Weights of a small transformer language model.
Architecture: RMSNorm before each block, rotary positions, embeddings untied during training, local attention windows, shifted keys, value embeddings, hashed n-gram embeddings, a smear gate, an embedding shortcut, capped logits.
Training: a variant of Muon for these matrices, 4817 steps.
Each number is 200 + 40 x the weight over its row's rms, rounded and kept within 0 to 999. Layers, rows and columns count from 0. The size before them is the row's rms in percent of the matrix's.

# layer 7 MLP down (transposed), 960x320, rms 0.091, rows 654-708, columns 0-63
098,172,228,220,209,196,208,216,147,203,209,128,243,201,168,159,138,210,246,199,144,166,202,167,213,215,203,207,230,217,220,165,195,210,165,242,269,235,196,223,205,188,137,127,229,220,160,156,240,197,274,173,300,179,233,276,221,105,188,186,206,208,168,189,128
105,188,241,227,214,126,250,80,270,162,141,154,284,223,184,240,195,135,199,187,145,171,179,240,249,210,151,265,229,146,153,161,252,139,240,181,239,193,191,233,287,175,259,186,183,267,216,220,172,268,286,240,137,179,270,186,171,169,277,215,238,235,167,170,200
099,228,223,138,248,155,258,134,148,202,238,177,283,197,144,126,200,184,231,83,222,178,250,236,223,225,225,226,171,135,227,189,212,151,230,225,223,151,237,206,179,257,223,122,258,170,145,279,201,152,231,139,225,243,162,137,169,145,206,173,241,222,143,227,222
103,212,230,147,236,94,147,137,119,262,221,163,224,196,240,246,202,150,293,161,211,86,184,194,245,248,160,200,186,211,210,179,264,234,156,292,237,205,200,221,163,211,153,294,155,250,243,234,106,234,205,181,268,155,172,246,242,197,162,196,112,245,254,203,133
105,154,143,159,161,250,255,217,151,212,170,215,212,273,152,207,305,208,197,177,214,167,187,213,238,173,243,135,239,176,178,223,200,139,139,232,196,153,176,168,226,253,171,148,176,146,196,203,285,168,182,159,202,192,198,102,194,212,188,181,234,138,208,212,299
093,179,156,135,219,214,240,212,182,219,180,209,172,187,191,161,232,181,208,149,155,161,225,266,185,211,196,184,213,151,175,189,220,217,250,250,123,216,249,158,206,181,186,191,195,266,160,162,215,210,190,160,129,170,151,174,152,180,216,193,286,249,149,166,283
097,159,201,192,204,186,234,143,193,236,181,151,204,299,255,196,191,174,141,199,196,159,163,237,174,271,152,199,215,215,188,165,261,146,222,166,211,226,192,77,210,217,207,182,216,191,215,238,169,246,171,156,203,176,236,200,178,187,211,263,242,207,152,168,195
093,197,183,140,230,196,264,238,198,212,287,228,247,170,153,227,89,179,183,248,227,166,181,185,84,219,243,206,228,181,106,209,250,158,228,163,157,178,226,215,149,199,217,255,207,151,140,175,195,245,171,143,182,280,166,218,323,198,207,204,264,271,194,179,166
101,160,229,301,216,187,217,237,297,169,181,224,210,217,231,281,160,190,165,147,185,217,246,217,217,187,127,189,215,113,246,251,185,171,155,236,212,160,255,158,277,191,214,178,161,259,148,194,183,151,149,257,187,173,176,210,165,257,246,255,254,178,195,217,190
103,213,238,131,216,287,267,213,236,227,198,253,220,97,142,193,218,193,189,160,195,207,191,176,164,238,247,191,219,211,197,238,249,200,205,186,173,195,157,204,195,167,202,158,134,199,166,239,244,236,240,163,133,180,209,287,153,208,200,166,239,189,232,177,227
106,196,245,225,230,209,232,279,195,193,215,167,192,186,189,297,190,182,174,205,173,125,138,234,203,182,224,284,222,138,128,172,173,157,170,207,161,249,294,222,216,160,163,230,267,167,173,87,189,195,240,277,306,223,256,234,253,237,159,180,255,147,216,219,232
100,249,234,197,208,178,283,207,219,124,212,219,166,244,131,215,199,155,158,127,228,220,209,186,131,179,134,197,181,160,231,229,208,211,174,185,162,211,165,200,256,176,231,143,234,284,233,263,234,213,167,159,226,197,165,223,218,187,238,152,235,204,164,191,145
093,173,181,272,272,209,226,176,196,167,197,201,166,204,237,198,176,148,163,245,237,142,154,209,193,202,118,209,158,269,218,155,168,219,115,250,214,231,223,161,197,199,169,109,220,181,185,166,78,248,187,187,239,115,201,213,206,188,133,224,218,280,106,128,318
097,226,145,179,234,158,249,192,148,156,278,164,113,197,169,215,202,241,145,184,245,195,171,228,203,179,148,192,203,216,162,174,222,141,268,208,151,226,209,196,189,204,209,198,192,228,116,148,201,187,241,205,188,163,195,171,123,261,178,261,179,187,243,203,254
093,210,181,234,198,229,268,188,132,171,102,159,191,151,211,182,231,140,225,187,244,204,231,262,73,236,208,200,222,221,243,109,196,164,226,208,209,273,237,102,194,185,193,123,198,198,142,178,178,168,237,200,178,262,205,164,240,259,275,253,165,274,189,165,193
097,214,186,138,254,128,199,192,152,203,204,234,245,219,168,257,157,210,162,220,226,243,215,183,241,233,211,176,240,207,264,248,186,248,231,200,165,193,109,232,211,210,83,178,211,180,173,232,137,186,172,187,211,170,177,187,177,213,212,232,207,170,179,200,215
101,179,206,196,154,225,172,162,163,197,143,96,148,192,218,147,270,215,196,211,260,212,164,180,99,218,113,239,229,262,177,255,236,178,221,154,197,276,186,180,232,183,267,186,146,236,245,250,195,216,206,220,246,168,163,282,260,140,180,210,136,212,291,254,258
104,82,150,216,186,266,238,212,157,208,184,198,170,215,196,228,263,131,261,200,172,206,260,211,205,200,180,163,162,170,205,238,171,205,175,284,159,235,255,174,167,191,160,150,183,164,229,251,262,93,182,199,129,218,227,226,217,214,177,195,205,168,197,161,245
106,172,213,209,252,175,245,235,235,194,223,116,169,217,198,208,161,186,132,266,229,212,195,138,181,257,180,173,215,223,203,195,188,172,240,150,240,133,270,201,156,163,149,205,161,139,183,305,224,146,236,209,185,204,208,177,239,168,170,183,201,209,169,210,237
108,202,198,229,184,185,206,231,166,126,256,199,202,202,227,238,180,241,199,202,215,221,202,192,178,223,121,164,201,169,192,112,174,123,144,241,225,210,143,124,194,217,183,180,215,199,224,238,197,170,230,192,157,197,226,180,203,145,196,198,209,183,219,135,236
106,283,183,142,215,174,215,254,183,153,169,198,230,251,193,228,189,166,224,242,188,229,221,237,199,168,168,290,122,221,164,199,239,221,214,196,202,234,209,176,220,227,234,252,314,155,219,162,262,136,161,206,201,129,190,216,220,137,268,205,253,182,233,175,221
098,240,167,156,256,209,134,225,131,168,148,190,188,158,201,243,121,184,272,155,178,280,195,233,181,188,195,189,205,218,208,164,94,207,202,280,261,268,187,190,213,239,244,228,213,152,164,123,250,257,216,229,174,133,202,161,153,186,221,205,161,203,202,237,210
100,243,145,240,184,176,198,192,202,155,158,202,269,269,232,199,269,160,248,172,182,207,227,243,183,237,211,199,217,200,236,155,217,214,168,306,84,240,163,188,194,150,140,139,181,177,175,213,243,199,247,221,220,225,183,184,186,222,198,221,240,321,215,214,252
099,229,194,196,195,173,185,200,119,182,241,161,232,175,278,136,182,263,146,194,228,232,174,182,165,256,211,133,178,196,228,263,131,169,165,257,204,260,239,179,145,220,199,196,237,198,211,159,218,203,230,204,152,195,198,129,251,182,120,234,217,206,178,192,194
108,182,244,207,245,220,271,202,259,252,150,185,165,223,221,276,218,211,144,209,248,166,213,109,203,232,163,102,187,220,260,224,171,202,274,208,219,254,201,246,204,211,196,166,242,261,198,216,214,190,208,223,255,202,287,276,203,213,197,164,184,135,196,181,145
108,170,200,180,238,200,184,249,240,243,195,143,232,228,277,144,242,132,220,211,249,254,250,202,165,234,246,275,162,242,215,196,171,223,216,173,168,251,189,235,193,189,198,185,263,213,200,204,223,269,197,82,227,193,206,224,172,238,180,290,153,175,234,268,243
098,171,220,227,270,238,209,176,176,174,168,158,216,162,220,227,136,225,201,143,220,254,151,187,186,211,156,140,223,200,260,214,286,218,206,231,197,206,135,169,94,166,228,220,190,204,175,231,248,132,211,189,137,174,242,212,176,195,194,178,167,194,176,222,168
098,227,188,227,274,225,132,228,123,185,189,279,170,179,182,154,122,172,199,193,196,196,178,164,140,242,247,252,158,137,195,214,175,197,186,258,230,129,146,171,216,117,193,213,215,202,200,233,260,189,176,155,212,161,176,238,222,197,189,219,229,251,206,232,195
095,233,196,208,152,178,224,181,189,210,117,185,197,223,175,179,130,223,241,116,181,211,194,291,231,264,140,217,237,209,220,180,218,152,146,206,264,199,161,141,184,212,220,221,209,182,134,219,257,241,142,213,138,189,263,148,234,226,151,239,237,188,191,197,320
100,222,165,226,223,290,160,201,136,118,163,195,152,156,195,172,152,206,217,211,156,122,173,224,212,199,235,208,189,258,238,180,228,268,241,207,194,206,143,157,166,205,174,252,193,191,239,204,220,195,245,194,222,185,165,213,235,91,205,173,149,187,190,212,274
105,161,174,254,249,202,295,213,163,218,140,243,224,226,158,218,195,290,256,190,199,90,196,210,135,250,206,237,200,273,168,265,226,209,141,240,195,177,132,243,190,230,148,243,172,217,186,218,207,277,203,247,178,214,195,175,238,187,208,191,188,305,171,287,242
098,158,203,181,248,261,242,131,241,151,278,223,260,176,147,217,168,193,140,171,201,201,195,225,211,236,213,166,164,210,271,236,195,218,196,203,154,205,241,200,200,194,258,139,190,194,117,182,177,215,206,194,207,184,182,205,223,125,264,265,204,236,159,149,150
104,196,229,129,284,199,251,225,162,163,165,225,235,157,238,176,231,195,279,209,152,212,140,229,237,260,222,250,104,254,263,195,220,205,225,168,183,269,245,188,200,195,173,145,176,234,189,250,222,164,217,173,236,207,175,235,198,180,200,277,187,192,173,231,227
095,205,200,192,180,202,152,95,206,191,173,167,152,134,258,209,236,182,169,122,236,167,148,222,145,194,184,238,244,227,181,220,265,178,218,209,137,154,256,223,224,300,166,182,167,228,202,254,177,193,146,238,209,215,212,242,209,174,160,161,155,205,176,135,138
098,235,160,247,272,246,194,227,136,206,271,212,199,292,189,197,191,164,204,122,168,197,247,212,144,81,184,287,234,205,218,207,177,222,154,193,170,190,234,188,216,205,173,179,253,182,170,231,215,210,175,160,177,157,190,264,280,205,124,214,232,156,153,147,237
099,213,217,233,229,217,177,203,261,263,227,133,194,178,234,241,189,233,299,143,178,184,149,139,140,186,156,237,228,294,172,162,185,274,171,178,208,193,163,168,205,142,261,254,236,181,206,240,167,143,141,187,232,202,200,178,166,186,211,148,201,238,247,212,172
099,91,216,147,193,168,253,231,169,130,175,236,245,286,215,136,235,229,170,227,150,239,232,163,202,182,188,146,205,196,149,257,199,283,172,120,169,209,200,158,119,101,231,186,145,154,208,218,216,185,192,198,188,259,131,199,229,294,255,187,127,156,179,226,307
102,234,200,203,255,211,154,181,151,180,154,205,193,217,220,179,192,190,211,215,158,129,174,139,192,173,182,218,254,287,154,229,216,174,196,162,221,196,234,166,234,290,173,215,204,173,165,180,218,137,190,231,179,236,232,221,254,130,182,135,224,236,197,163,157
092,239,259,193,94,207,171,206,257,246,136,238,193,83,209,229,242,143,165,209,230,171,185,220,287,202,219,175,201,199,225,201,213,227,182,250,192,198,175,153,193,190,256,223,211,190,208,165,163,197,215,158,163,184,256,207,168,233,163,195,205,178,195,210,220
097,197,257,124,222,210,188,214,179,258,231,244,193,141,145,195,129,186,146,179,193,204,156,214,161,155,192,203,242,251,137,186,224,215,262,182,163,238,202,227,224,238,198,186,177,214,233,131,228,274,176,171,198,243,223,149,221,269,187,216,266,203,262,226,182
101,132,271,187,173,172,212,193,260,134,219,149,245,216,136,267,173,223,211,177,63,247,223,188,231,196,141,202,156,144,124,246,153,196,188,274,203,156,258,201,260,229,228,202,167,226,192,195,218,182,239,250,230,189,193,137,295,195,253,184,229,204,244,223,174
096,144,209,170,169,253,216,144,181,289,259,163,188,139,261,204,209,178,175,223,184,181,217,156,160,242,219,182,191,159,162,201,142,188,268,185,241,278,173,135,137,173,235,211,187,226,197,157,266,179,132,219,149,163,206,201,217,179,192,262,146,186,198,264,180
100,236,197,155,204,175,177,289,219,202,317,262,167,200,214,179,160,232,229,238,238,182,193,229,157,221,246,185,265,216,211,224,195,215,170,179,239,249,139,197,189,152,212,180,180,147,196,270,214,175,160,139,188,226,150,230,170,170,167,178,184,214,264,184,199
097,203,175,227,230,169,207,132,207,234,165,226,205,169,129,217,164,233,145,172,223,179,162,162,235,182,143,203,213,154,252,227,190,174,234,137,156,165,209,172,156,205,187,173,223,140,236,230,162,255,268,175,195,227,133,193,186,175,260,185,195,133,191,167,203
099,238,238,199,296,248,182,236,139,198,129,190,240,250,200,155,190,153,185,175,246,197,225,143,115,247,212,183,209,255,166,210,267,215,217,152,146,174,156,199,182,194,173,224,185,194,187,157,288,219,244,194,264,204,197,212,234,153,152,246,210,219,194,236,205
098,176,191,152,164,213,243,260,155,191,260,226,191,166,174,214,222,259,260,125,209,181,173,225,193,224,181,129,228,170,161,228,171,170,193,162,129,194,253,234,261,195,174,201,249,224,111,223,226,182,155,148,176,188,243,274,174,161,265,261,257,252,240,141,191
085,187,234,108,200,188,238,179,139,310,202,198,155,164,278,208,146,227,212,244,166,167,200,188,232,268,182,186,163,265,150,257,122,222,116,186,204,237,133,205,220,188,149,264,160,147,105,220,233,215,154,249,125,254,165,127,207,214,238,203,115,216,217,201,88
093,192,277,131,154,206,159,245,233,261,230,109,130,133,233,222,149,236,203,190,209,141,162,212,214,207,247,266,173,196,219,192,209,150,185,178,246,173,192,223,154,245,232,304,182,208,285,163,218,217,249,202,193,201,164,213,215,156,192,214,170,126,189,202,198
099,210,208,179,201,263,170,216,197,175,171,210,289,222,166,245,212,228,202,211,279,204,199,197,184,216,232,171,266,176,225,216,250,215,191,193,136,221,223,196,215,301,239,174,224,205,150,272,145,225,216,243,187,225,222,194,213,206,192,180,157,182,129,234,156
092,220,157,243,166,184,271,160,233,182,126,164,195,172,176,155,196,211,223,122,138,182,188,187,151,104,257,186,180,201,162,218,232,135,161,217,187,155,219,232,187,196,165,107,149,262,161,201,161,179,231,275,226,158,115,267,200,266,204,213,223,188,173,204,201
100,164,224,196,208,184,198,225,207,252,174,200,228,176,209,244,264,128,211,177,234,151,219,162,203,217,177,194,206,146,234,179,301,135,249,256,270,182,174,202,283,205,149,270,276,169,242,152,178,141,215,177,164,156,221,196,237,217,164,243,194,209,176,187,176
095,124,258,175,153,222,165,209,178,227,183,158,199,263,139,211,263,221,179,141,137,268,202,193,170,175,181,178,206,170,235,218,164,206,181,149,212,249,160,184,186,149,224,156,264,235,225,126,174,240,216,172,253,210,182,222,155,161,242,232,174,247,210,286,141
095,210,185,178,167,195,286,201,211,124,239,283,248,206,252,159,194,212,110,182,195,212,198,149,216,217,213,233,237,157,210,165,124,210,149,254,195,147,147,139,102,205,233,171,182,208,183,200,224,189,185,236,158,135,173,134,112,264,274,186,189,177,240,195,229
105,128,170,185,171,192,233,197,171,230,210,287,138,123,211,195,174,192,87,175,257,177,194,234,196,223,300,172,163,260,194,234,277,207,222,174,234,237,228,248,222,252,217,190,201,184,263,212,200,240,261,211,210,183,203,229,264,145,135,152,213,184,204,209,153
096,300,199,174,212,227,212,222,184,254,165,130,154,243,274,156,166,179,188,118,225,142,205,201,202,240,258,178,179,191,170,130,217,125,131,161,208,208,195,196,237,178,229,179,143,183,235,161,172,230,133,249,223,199,147,190,202,156,196,212,251,202,206,200,148
# layer 7 MLP up, 960x320, rms 0.157, rows 655-708, columns 0-63
105,157,200,164,277,111,190,154,232,250,200,193,173,227,123,191,185,71,153,166,142,210,174,163,154,208,146,156,181,220,163,230,226,173,264,253,208,253,166,183,178,226,111,160,222,113,241,179,157,238,206,219,108,204,218,284,161,118,195,171,230,211,248,150,207
094,195,269,159,218,185,162,195,168,198,163,161,177,233,154,169,232,217,195,143,183,201,233,272,210,200,173,200,130,120,158,182,116,195,188,241,173,138,176,191,171,196,167,202,204,215,195,192,203,222,252,185,118,262,165,144,262,194,178,287,262,222,250,238,248
108,213,178,93,166,236,246,190,143,156,152,206,234,154,238,177,133,234,148,136,246,162,198,213,166,218,164,196,147,144,131,171,153,214,206,241,188,222,202,162,185,190,174,180,221,234,290,224,212,199,233,130,214,212,234,153,149,204,139,85,148,223,193,204,184
102,245,220,202,160,276,193,185,236,233,197,300,188,198,237,275,252,193,172,213,181,242,256,198,214,203,235,274,191,252,245,190,160,212,176,221,222,224,151,233,268,190,268,146,158,260,186,180,253,166,226,189,209,217,162,200,214,220,228,262,236,209,196,223,120
091,200,176,198,242,250,167,186,271,231,139,181,159,193,180,243,242,198,220,309,150,179,241,240,231,142,180,206,219,167,162,198,153,249,290,243,177,179,153,148,133,231,131,211,159,164,190,201,204,175,192,195,222,243,131,211,209,263,191,186,181,220,167,146,114
097,177,205,173,258,277,222,191,228,234,161,211,230,230,235,217,211,182,242,249,192,187,182,244,182,279,159,239,209,214,196,226,254,145,229,238,281,227,164,136,208,185,214,194,169,303,205,201,178,203,171,258,122,171,195,105,185,161,145,203,205,227,153,244,137
101,161,222,187,173,234,176,184,210,199,228,280,205,190,148,129,163,201,193,244,191,281,196,253,199,179,234,222,237,166,185,227,227,126,138,184,210,124,181,228,224,229,139,317,182,222,269,236,163,163,226,184,251,244,211,166,215,141,207,182,201,193,162,228,269
101,119,158,292,201,162,205,161,237,191,228,194,190,186,199,213,252,219,233,179,121,208,262,235,209,196,167,169,169,194,226,225,233,204,211,197,276,262,188,221,298,198,235,121,117,197,287,212,182,133,142,235,245,211,165,295,263,232,202,148,233,270,225,180,204
097,154,229,148,158,210,202,249,237,169,175,212,152,152,252,171,224,211,219,215,220,228,261,169,154,244,220,167,211,145,168,182,151,161,222,158,178,124,184,192,157,221,200,152,249,221,70,159,174,280,274,148,193,150,150,169,215,184,236,172,205,175,222,103,180
105,250,194,233,232,166,191,215,172,182,224,210,215,135,224,206,175,312,170,172,171,140,179,205,159,253,220,124,202,167,146,204,209,145,211,154,204,236,181,159,228,125,143,208,162,152,191,120,216,214,115,229,238,215,121,240,262,198,144,212,196,171,186,231,189
100,188,118,198,232,192,210,174,172,188,221,215,138,204,284,126,146,185,137,203,209,280,192,264,184,140,181,212,223,128,217,201,182,226,264,159,156,173,238,217,175,174,187,162,171,236,174,141,146,232,227,170,255,282,181,206,169,154,242,182,225,153,127,249,229
087,200,226,145,219,220,170,165,181,161,200,185,242,255,161,191,206,207,189,132,162,194,123,159,247,214,168,220,271,254,279,221,207,245,199,175,173,125,202,205,244,195,175,255,177,227,150,209,180,181,169,199,293,149,235,146,186,231,194,217,185,200,171,247,205
095,186,223,179,248,104,262,202,172,153,165,176,231,156,233,108,137,184,191,187,186,198,210,131,173,256,182,264,162,209,254,272,219,196,163,225,216,191,209,167,110,234,231,165,198,192,244,189,145,228,127,117,243,191,159,248,235,185,146,238,202,204,240,218,239
081,298,198,189,285,179,218,237,157,214,216,185,160,221,178,154,220,211,218,228,197,149,172,234,212,192,177,240,172,206,217,164,186,178,220,185,175,146,184,266,180,187,183,197,235,200,186,294,185,222,197,165,233,181,198,210,118,272,196,138,234,141,167,151,181
097,153,209,199,155,168,189,126,172,231,234,207,225,199,207,173,264,201,172,83,235,200,216,290,203,169,216,243,250,216,205,287,163,120,252,176,193,222,138,217,215,183,216,144,161,211,170,204,139,218,204,183,84,210,301,142,196,218,195,200,209,197,219,278,195
099,149,280,193,185,179,262,229,208,116,151,126,172,207,233,162,112,203,238,197,158,156,164,227,209,205,98,160,203,155,162,233,220,186,261,225,201,217,267,185,235,190,255,139,130,240,173,164,142,170,197,315,223,194,222,226,247,187,249,183,219,236,250,193,209
109,201,166,234,169,237,148,223,302,272,201,220,197,109,236,185,253,216,235,210,231,168,172,218,187,171,174,187,193,227,183,222,197,217,145,247,245,191,201,126,192,258,227,180,279,234,263,177,221,187,196,156,120,187,189,195,182,200,184,138,184,175,220,159,197
106,178,162,171,238,209,139,264,184,200,61,247,210,163,147,193,229,196,168,248,222,161,227,257,228,292,173,249,176,206,271,190,201,225,166,164,164,217,183,206,160,175,172,227,139,151,176,295,154,165,173,185,261,228,189,148,210,231,147,249,143,187,216,215,197
106,139,208,221,219,233,239,255,157,182,183,217,172,198,186,152,156,231,241,206,155,225,212,225,171,191,124,256,191,203,279,168,255,219,202,110,231,253,190,206,171,229,203,178,198,208,179,150,229,224,216,181,246,231,174,222,160,203,248,139,231,204,218,95,135
108,219,211,140,209,209,235,213,208,176,147,186,208,184,216,233,187,181,206,243,213,198,183,216,313,127,220,206,216,233,235,201,173,183,249,278,182,232,217,228,191,176,192,147,175,150,257,140,223,206,206,164,148,174,248,254,265,199,242,208,203,202,179,239,131
090,138,189,227,197,137,281,223,315,153,228,158,196,237,152,165,283,180,194,159,112,266,188,193,207,165,171,130,242,216,150,136,218,209,170,135,84,194,220,215,203,250,213,225,206,251,239,176,170,160,235,204,212,210,187,167,213,208,190,149,187,147,142,179,224
105,214,119,164,193,125,195,208,157,223,120,174,183,120,159,197,173,164,224,174,130,160,186,194,185,260,262,241,168,204,305,241,170,227,173,235,125,240,222,219,222,159,209,239,147,135,183,241,143,179,222,172,218,162,190,150,187,269,210,161,176,101,161,257,191
110,192,191,147,198,245,191,190,191,265,256,193,205,270,207,174,225,301,144,178,157,261,257,189,251,178,176,230,244,232,194,183,213,196,245,210,195,157,202,203,215,182,216,159,205,197,248,147,282,209,197,154,126,260,213,154,169,234,124,201,247,153,222,223,200
104,242,175,148,239,159,212,248,262,211,243,223,139,163,225,251,197,232,250,233,255,203,217,189,182,160,175,200,225,207,222,223,188,216,230,216,238,221,167,241,187,125,148,186,199,284,207,193,219,224,212,253,229,220,88,199,144,228,186,260,184,111,191,174,175
108,231,225,216,236,262,214,266,188,231,250,164,205,228,180,196,204,192,131,256,266,233,171,217,249,186,143,213,133,145,204,266,166,175,225,194,204,192,200,183,169,259,214,227,228,184,171,200,253,227,281,206,235,116,161,230,195,197,165,212,174,271,191,248,204
096,252,138,122,216,168,270,186,225,201,244,234,250,230,186,221,196,188,247,168,142,211,190,154,200,158,195,143,188,169,169,187,273,227,178,279,192,218,174,249,148,129,116,211,270,158,213,163,261,168,194,221,180,162,180,176,241,87,161,134,197,156,197,230,192
096,155,234,261,168,265,129,194,210,204,203,265,196,183,256,209,220,164,182,169,165,177,185,175,183,168,160,208,263,203,168,273,188,219,225,276,179,157,225,153,260,221,180,169,177,225,220,248,210,179,154,215,141,199,184,195,131,246,166,276,255,185,176,248,213
093,228,262,175,182,164,266,174,218,175,150,243,134,248,196,181,150,222,261,203,189,133,200,258,240,272,175,230,193,214,233,181,188,204,180,205,236,211,191,209,184,259,202,187,152,187,134,236,156,223,74,212,190,179,179,243,314,143,125,277,217,163,275,219,195
104,167,161,213,168,174,183,235,193,213,172,233,162,131,208,230,218,222,245,167,134,190,175,208,221,188,170,195,248,245,185,221,199,248,236,187,133,169,154,149,171,151,179,132,230,223,214,201,228,227,274,167,263,120,174,164,202,217,132,204,212,171,227,216,272
110,232,122,155,173,223,253,247,190,220,224,227,260,201,167,224,217,235,220,233,269,231,172,273,191,201,187,179,236,212,190,208,199,176,159,255,142,200,177,222,188,191,241,155,187,291,239,212,244,234,209,202,228,150,214,158,202,255,217,222,202,188,158,252,179
097,159,203,169,174,232,243,146,127,219,195,204,196,222,256,195,180,168,242,154,169,187,196,215,195,260,95,250,184,178,233,231,182,251,198,168,206,142,138,201,187,191,295,73,151,204,179,106,204,206,212,208,241,209,211,193,285,217,225,280,190,186,197,244,233
109,177,230,194,108,111,280,210,151,208,172,187,290,252,221,263,246,212,187,166,181,186,211,199,292,230,204,244,115,182,181,209,182,172,197,188,160,184,285,214,226,231,183,209,215,291,207,195,237,169,135,195,128,166,250,207,199,203,231,227,246,237,162,244,200
090,196,197,211,204,199,128,168,123,215,215,220,169,163,251,247,220,151,196,186,217,136,165,233,232,171,169,329,188,177,173,220,271,271,217,198,118,234,263,246,216,252,213,173,216,281,266,298,127,233,213,184,213,212,184,209,242,198,187,174,212,237,254,190,225
095,179,167,238,161,236,153,221,247,209,305,296,216,191,162,209,214,199,223,194,186,229,127,239,131,243,229,156,145,211,212,244,168,206,133,103,181,261,263,212,198,179,187,135,225,261,227,186,200,210,175,167,218,190,191,189,172,264,189,187,180,205,205,186,142
099,193,225,177,175,193,267,241,176,200,162,139,178,173,162,192,192,137,139,318,227,184,201,168,236,239,242,113,163,199,123,185,285,242,220,155,126,228,173,244,144,173,271,180,247,170,225,210,205,238,198,144,157,204,243,163,192,235,188,198,153,119,293,173,185
092,152,159,262,252,249,159,218,232,258,230,99,185,235,205,172,215,247,100,241,195,206,193,172,196,233,229,241,138,206,162,121,183,230,214,295,170,218,177,158,136,223,210,134,205,275,195,198,254,193,120,88,146,227,186,187,224,254,224,188,206,267,196,214,244
097,149,260,193,297,241,143,166,164,243,199,184,230,228,165,246,137,239,128,215,164,180,228,223,254,159,177,167,227,234,178,158,223,266,185,186,202,150,225,225,196,229,190,126,191,144,226,264,256,244,174,111,166,137,197,220,211,184,149,192,168,155,318,171,232
097,180,113,173,161,211,186,117,202,142,171,228,168,153,263,122,214,261,200,131,189,215,176,159,172,185,204,199,222,202,194,211,196,238,188,255,159,288,216,194,266,151,161,221,220,203,261,123,118,220,165,185,223,126,156,217,177,222,201,165,203,208,218,229,240
103,181,204,176,218,210,199,198,170,234,243,312,177,156,184,151,182,188,288,235,270,220,191,260,169,257,225,182,196,198,212,162,196,176,238,176,155,180,134,164,129,110,147,196,222,256,200,218,178,134,242,256,149,184,153,183,172,221,214,225,191,156,294,195,195
102,134,196,262,199,235,205,205,228,197,246,146,201,172,161,219,228,237,254,165,136,266,245,213,185,98,140,164,190,130,181,174,243,156,151,322,214,209,187,100,275,118,197,195,234,198,163,190,227,219,179,253,204,233,230,201,229,154,213,234,234,131,256,179,183
087,190,137,193,160,189,176,170,195,133,309,174,150,255,167,190,225,256,202,194,167,203,223,189,220,280,290,193,254,205,217,232,140,232,179,187,253,185,169,226,224,154,221,138,268,206,242,156,210,192,206,195,230,171,207,204,293,213,262,203,216,190,187,189,192
099,162,263,177,202,205,148,139,241,149,230,233,234,229,235,175,220,206,184,138,212,172,218,177,164,214,192,241,261,189,194,216,209,180,204,198,226,189,251,238,208,171,190,235,199,210,217,203,146,136,233,220,219,204,170,227,187,156,175,103,209,143,186,244,221
096,196,257,288,247,174,233,275,197,213,147,163,209,163,149,227,174,213,242,117,271,202,199,171,164,169,143,234,149,95,177,223,196,183,220,186,198,160,240,224,192,187,255,134,216,197,158,201,212,175,192,140,174,221,247,241,266,216,142,175,214,183,143,290,213
106,140,225,161,205,161,209,158,220,211,169,229,144,247,214,99,209,210,212,247,213,175,315,225,144,183,215,254,180,168,166,228,237,278,181,196,252,205,203,131,228,201,228,187,137,219,262,211,263,201,208,203,223,216,230,203,193,237,209,185,151,226,175,250,157
101,250,143,192,283,170,191,194,267,195,158,193,196,211,228,176,243,256,201,223,94,227,148,179,182,272,116,245,225,248,155,203,164,186,222,183,231,179,177,211,203,243,186,312,195,135,228,272,221,129,100,236,160,179,168,224,187,146,256,290,195,201,196,204,164
088,235,144,231,238,143,156,148,270,197,135,196,159,185,186,173,192,113,253,202,178,212,181,156,231,194,194,204,195,220,166,221,212,148,252,240,268,246,201,298,176,219,196,267,198,220,292,270,210,232,194,167,207,220,150,152,205,196,245,224,231,167,230,193,241
090,274,253,134,156,259,180,238,251,197,140,178,250,145,199,217,211,211,122,258,200,235,199,252,216,205,179,133,236,202,203,247,207,263,253,231,198,177,168,190,166,218,222,198,131,205,184,169,122,173,225,224,243,183,166,212,201,193,211,241,201,184,201,174,209
103,170,199,172,185,194,195,218,201,212,163,211,192,201,248,239,242,262,172,169,235,172,164,196,253,188,209,183,230,217,163,235,195,229,149,156,140,200,144,268,245,256,251,156,233,277,217,209,186,236,225,142,115,155,204,214,147,169,173,171,264,81,156,238,181
093,204,174,261,258,132,183,233,215,165,148,224,168,171,169,187,153,155,239,226,177,177,152,161,191,196,255,174,227,185,271,144,210,184,182,128,195,174,244,254,205,184,218,215,220,297,179,266,157,197,292,216,163,164,232,172,179,229,103,134,174,257,187,176,217
098,181,247,154,195,246,264,131,226,230,237,195,250,150,253,227,166,267,196,177,155,214,288,264,194,139,149,146,203,185,180,168,217,199,235,142,172,231,154,240,182,231,174,208,200,234,225,193,130,218,141,165,212,173,219,180,265,236,176,213,304,162,186,173,82
095,236,202,259,199,191,185,133,214,228,159,165,156,225,184,248,243,289,192,156,106,219,221,172,163,234,201,165,188,164,206,278,209,252,153,195,235,171,174,245,235,235,240,220,251,186,168,278,192,236,134,223,180,279,205,121,121,147,227,200,185,176,157,236,237
090,260,227,216,240,142,212,159,223,224,179,214,190,153,174,247,183,190,203,195,186,217,184,174,218,189,234,138,182,192,148,196,192,73,177,156,154,195,209,160,158,250,194,224,175,165,205,225,241,205,201,274,217,179,151,176,205,221,214,154,152,186,184,265,110
102,149,179,191,182,245,236,164,164,151,151,151,225,193,238,140,204,238,177,180,270,146,254,191,187,194,171,162,99,211,146,196,197,222,262,240,114,226,227,229,221,151,224,137,150,183,230,141,206,184,159,218,172,152,250,181,173,169,191,236,261,153,202,166,168
098,242,191,157,223,231,225,184,215,244,177,208,146,244,179,217,186,245,139,150,243,192,216,196,144,167,161,270,164,213,224,148,284,130,243,175,183,196,231,170,183,231,162,206,298,177,232,169,203,190,210,280,229,196,211,172,253,188,173,178,312,167,237,252,109